{"vocab_size": 4096, "norm": "rmsnorm", "norm_place": "pre", "qk_norm": true, "tie_word_embeddings": false, "train_tokens": 131100000}
Each number is 128 + 24 x the weight over the matrix's rms, rounded and kept within 0 to 255. Layers, rows and columns count from 0. Numbers have three digits each.

# q: layer 4 attention query, 64x96, rms 0.229, rows 0-13, columns 0-95
# k: layer 4 attention key, 64x96, rms 0.21, rows 0-13, columns 0-95
q0:125116154110108148105123097156151117135107081149079137167167103080101131112125137115102174189164160129116105127116119100095132167170133135197168138125121122159109102155125114161117117122104148137124093141085165142079139068132100121138158104117119165125110105122155184142158118156093112198
k0:096167185121137129122112097139109120137133116164102111162142153119138127134095132137111151149138140071093111168093121099127086163144078141171142123135132132176097156125122114151181105118144096119137110101124139142090158109131122108121156134128145149113125072118167157104138107154099128122
q1:118101206140125153152140104129141135138103063120115131146144114115118124150148120119104152212121152115135106143135116144094103150135116119154150119089129143128122118136127136160117132138150162114120065121095153157108132136101108115158135161165118143092121122150124110129165118120126140177
k1:105141188117112138128147103138100141143129139142133126164092123140132147106130101140109155137135119105111129136089116116106091140172118119163127132130103134134123183080131145156134146138143115102124092128134117148108153091143149145122140139101091143098116103144140143132089166126095147151
q2:090126184133104115119157119113126123116084111099075154157132134100087127146143132125131149174103138119104095140140110114141119155174094118149150164144137125108099133124142134145148113147109118115102074140076162144115119127124125138124144110145125137108132101153138150155124138142146124152
k2:142115177125089107123179113130094161137111118129140140150085132113167155135098120107135159145140094126095145117104173141135105137162132079184123157142126152131112107098129147136156156132140139129116134138152100119124131089143137122108124109096082127097115097152087174133148152130109120152
q3:141154133148152192093115164121139108143115148075134118128116127057126129102130170150156129103144158126103121141116126156135128152148121112142122149110132078107131116128126117120163147131107124153124101169124136105146116149143143151074142105126132139117140131105175134117092156145144114108
k3:151144076138112134138149148155137146126120123088118147080139156130113127120137191151160123101082138153157143143158145105146143144108114104114136148107145133132123112170114114120099115106157116134166133127135152127110098104141121147136103138129149108118108100116174115104156111129129137102
q4:123121112099164116124134106129130145130138162158124138151145121127115147100131115135092120130137106076118148120135141155119084097128103147168146110134122163127072114130115132084148136124159161127086139078150098123138133140110118125142132110113116116130159156147116116159125133129182124152
k4:089168128174193157133091136105153107137128149171118129118134155119150117102117143140105105120116131063096116113106156178116144109117122141145085093113135131113133155134115147096150124117120136109099098132121138125172159204098114096128175157132135133134147158137119113123104101137154085127
q5:113151114074175128133123137134108164111119190149118149108153114135099107095121149109144148087128115084139185099136116135118094088110122136123137119078107152134062107096121133111119135153149157079115108106187061148086100124161087111144149163129142113123127105110121116167091109120150140161
k5:109167127146182142127105103129105158157133127129097154134144114101148077098115135132129133105144149083090106135101129142119144096158098107132136111111127167137129111109139140162129115150118160114098109119118133114131143162107131109123144156110142179136151109127115124128122122143146113145
q6:109067157108131121141143121122123124156122130137129143088110163122175151124141105098127111125122122120062101107141121122145107149120138181146186154107124164111167156118111129181152139127116141123133147131133124144147137136108152149138149118115082115149107173159146095143228145126157162108
k6:150107172067096120162151168114131113094122156128151142062127158113146178164117083060125106131084095108128126122164159154132097135107161136136146155125111103112122167125136139103138153165133149107132135139136109135102156134097149109127153128144079104137107187163122097154140128115149139134
q7:199125130136128126160184136117175136171104143154125115127119153146116143105138161178081099255135186159154110134146134171111106143121112068132096093161120104146068110127161174097124123139134168144159176124103103110152172166141103113200161171118116160126055163133077100102143101083125160184
k7:130118129104152111111162083129149191173130160158178149158098157117147077104121149173078104192132156073114073126124183161128120113167066134167124118155113124115098125115142117138119141144139120154137178113107120140113150142183129162178134194115110142141114151139134121135143126113152162156
q8:136134108165126131066100129134145085079120130140103115114159093133092126143154107105141132054153104164140176133092096089118175104076122144094127125155153171101135138167129122107097140127168173116173109103152182127149107089109160068101106073118139164124124130113124159095098114149155126117
k8:128168141134106119111094114147134147142135144106113154116148076094123097109101093086132133034110088080107134128105118109136188099147124132163143162130156149117135137200120150115114155141134149093178067123110201118131118122086160120122089090120107125130168081104125116111106122146161073135
q9:152115112143128106156175151115127147134112132136105134119099111130159122142107116155106098150090123111099129155141058112151098125189166097108151160101125164105116150181124070169125128179059091087173159108086087096117102142098111143153156155108114169127108185167128078090146162126109169177
k9:130113130112112130147147114096122171132111124091126128117091088104165127125103057169111125140122130131124170156123062101098104134157121112112188171106097157098113145151134079207160151159068139132171137100073125098131093110127172104124117128137111157141162163145128099107156181136110163153
q10:194132155113168136096145161144139098100123105105151170130099155195098152084074119114156098113118093167193094175140137105131083122116180141085117093173110146138109160131171112109108068116124142127151105143107135128133110105096151150125120144136091149143135131149151066111151130135130154120
k10:164141129122140105137164136112133143129095169125171163095117155181116155059100132109162110133101076112134039171176163157132115122105140158097096085130140133123122172133120140173133056139121129105128119133122148124145065161123113173113114159102113116133155131078137099112110128102146163146
q11:146118150128132100138098147124158155123151128179132164114142180151131160134130139140156117096133130138147136092112125096119155162117109147088095115124160143078131166137110108158119099103144135116156145178189058099055115100153234158152136108097174107123144145143178107152110107144124121109
k11:147105120136133081181094094111167120146095111122105154135149132106166174143144133122144105109148146147130139092097114123107157166131100136096114118126142130125127154153146111116158106084131174172180174170191049124110139099147180114115095133120179114132122160148154131137091075138100114090
q12:135112112127161121119099118149141116119134108102139138114115118100116137156152149118119153112145141183159153128145116176154112137122138163125133095146127124135143117150136102118096125113125133118090154114130091115146119124147126141102135129102117110162123139116154137140141151152125114134
k12:165100102161095124127152140128143113101120143129129115121118123155115154130144152130135128105123124170110108137142115126139130121129110117109127123139151101132119123143130154144141116140148130142118139143140139123137125111136139140111122122109105124117109124163127123095137152133107144127
q13:157135097142151137107114136149124132118124128129136102099100128155119097117105118120118141102123140141154152161151136142141121151115111130137119111144147108133134131142115120111127130111152131129106144133138135134130124143133145123115115128115146134127131138117155117141125137144114135114
k13:155117081158123113099131144125155119110119169101130121118135132116105132114142146139142107119139135158133108112139154146139137108126143152097118150124130091114109104142136142105120125110138154159128157136131129122138105138133117145107116135096112107147110154117117136120123139116131128118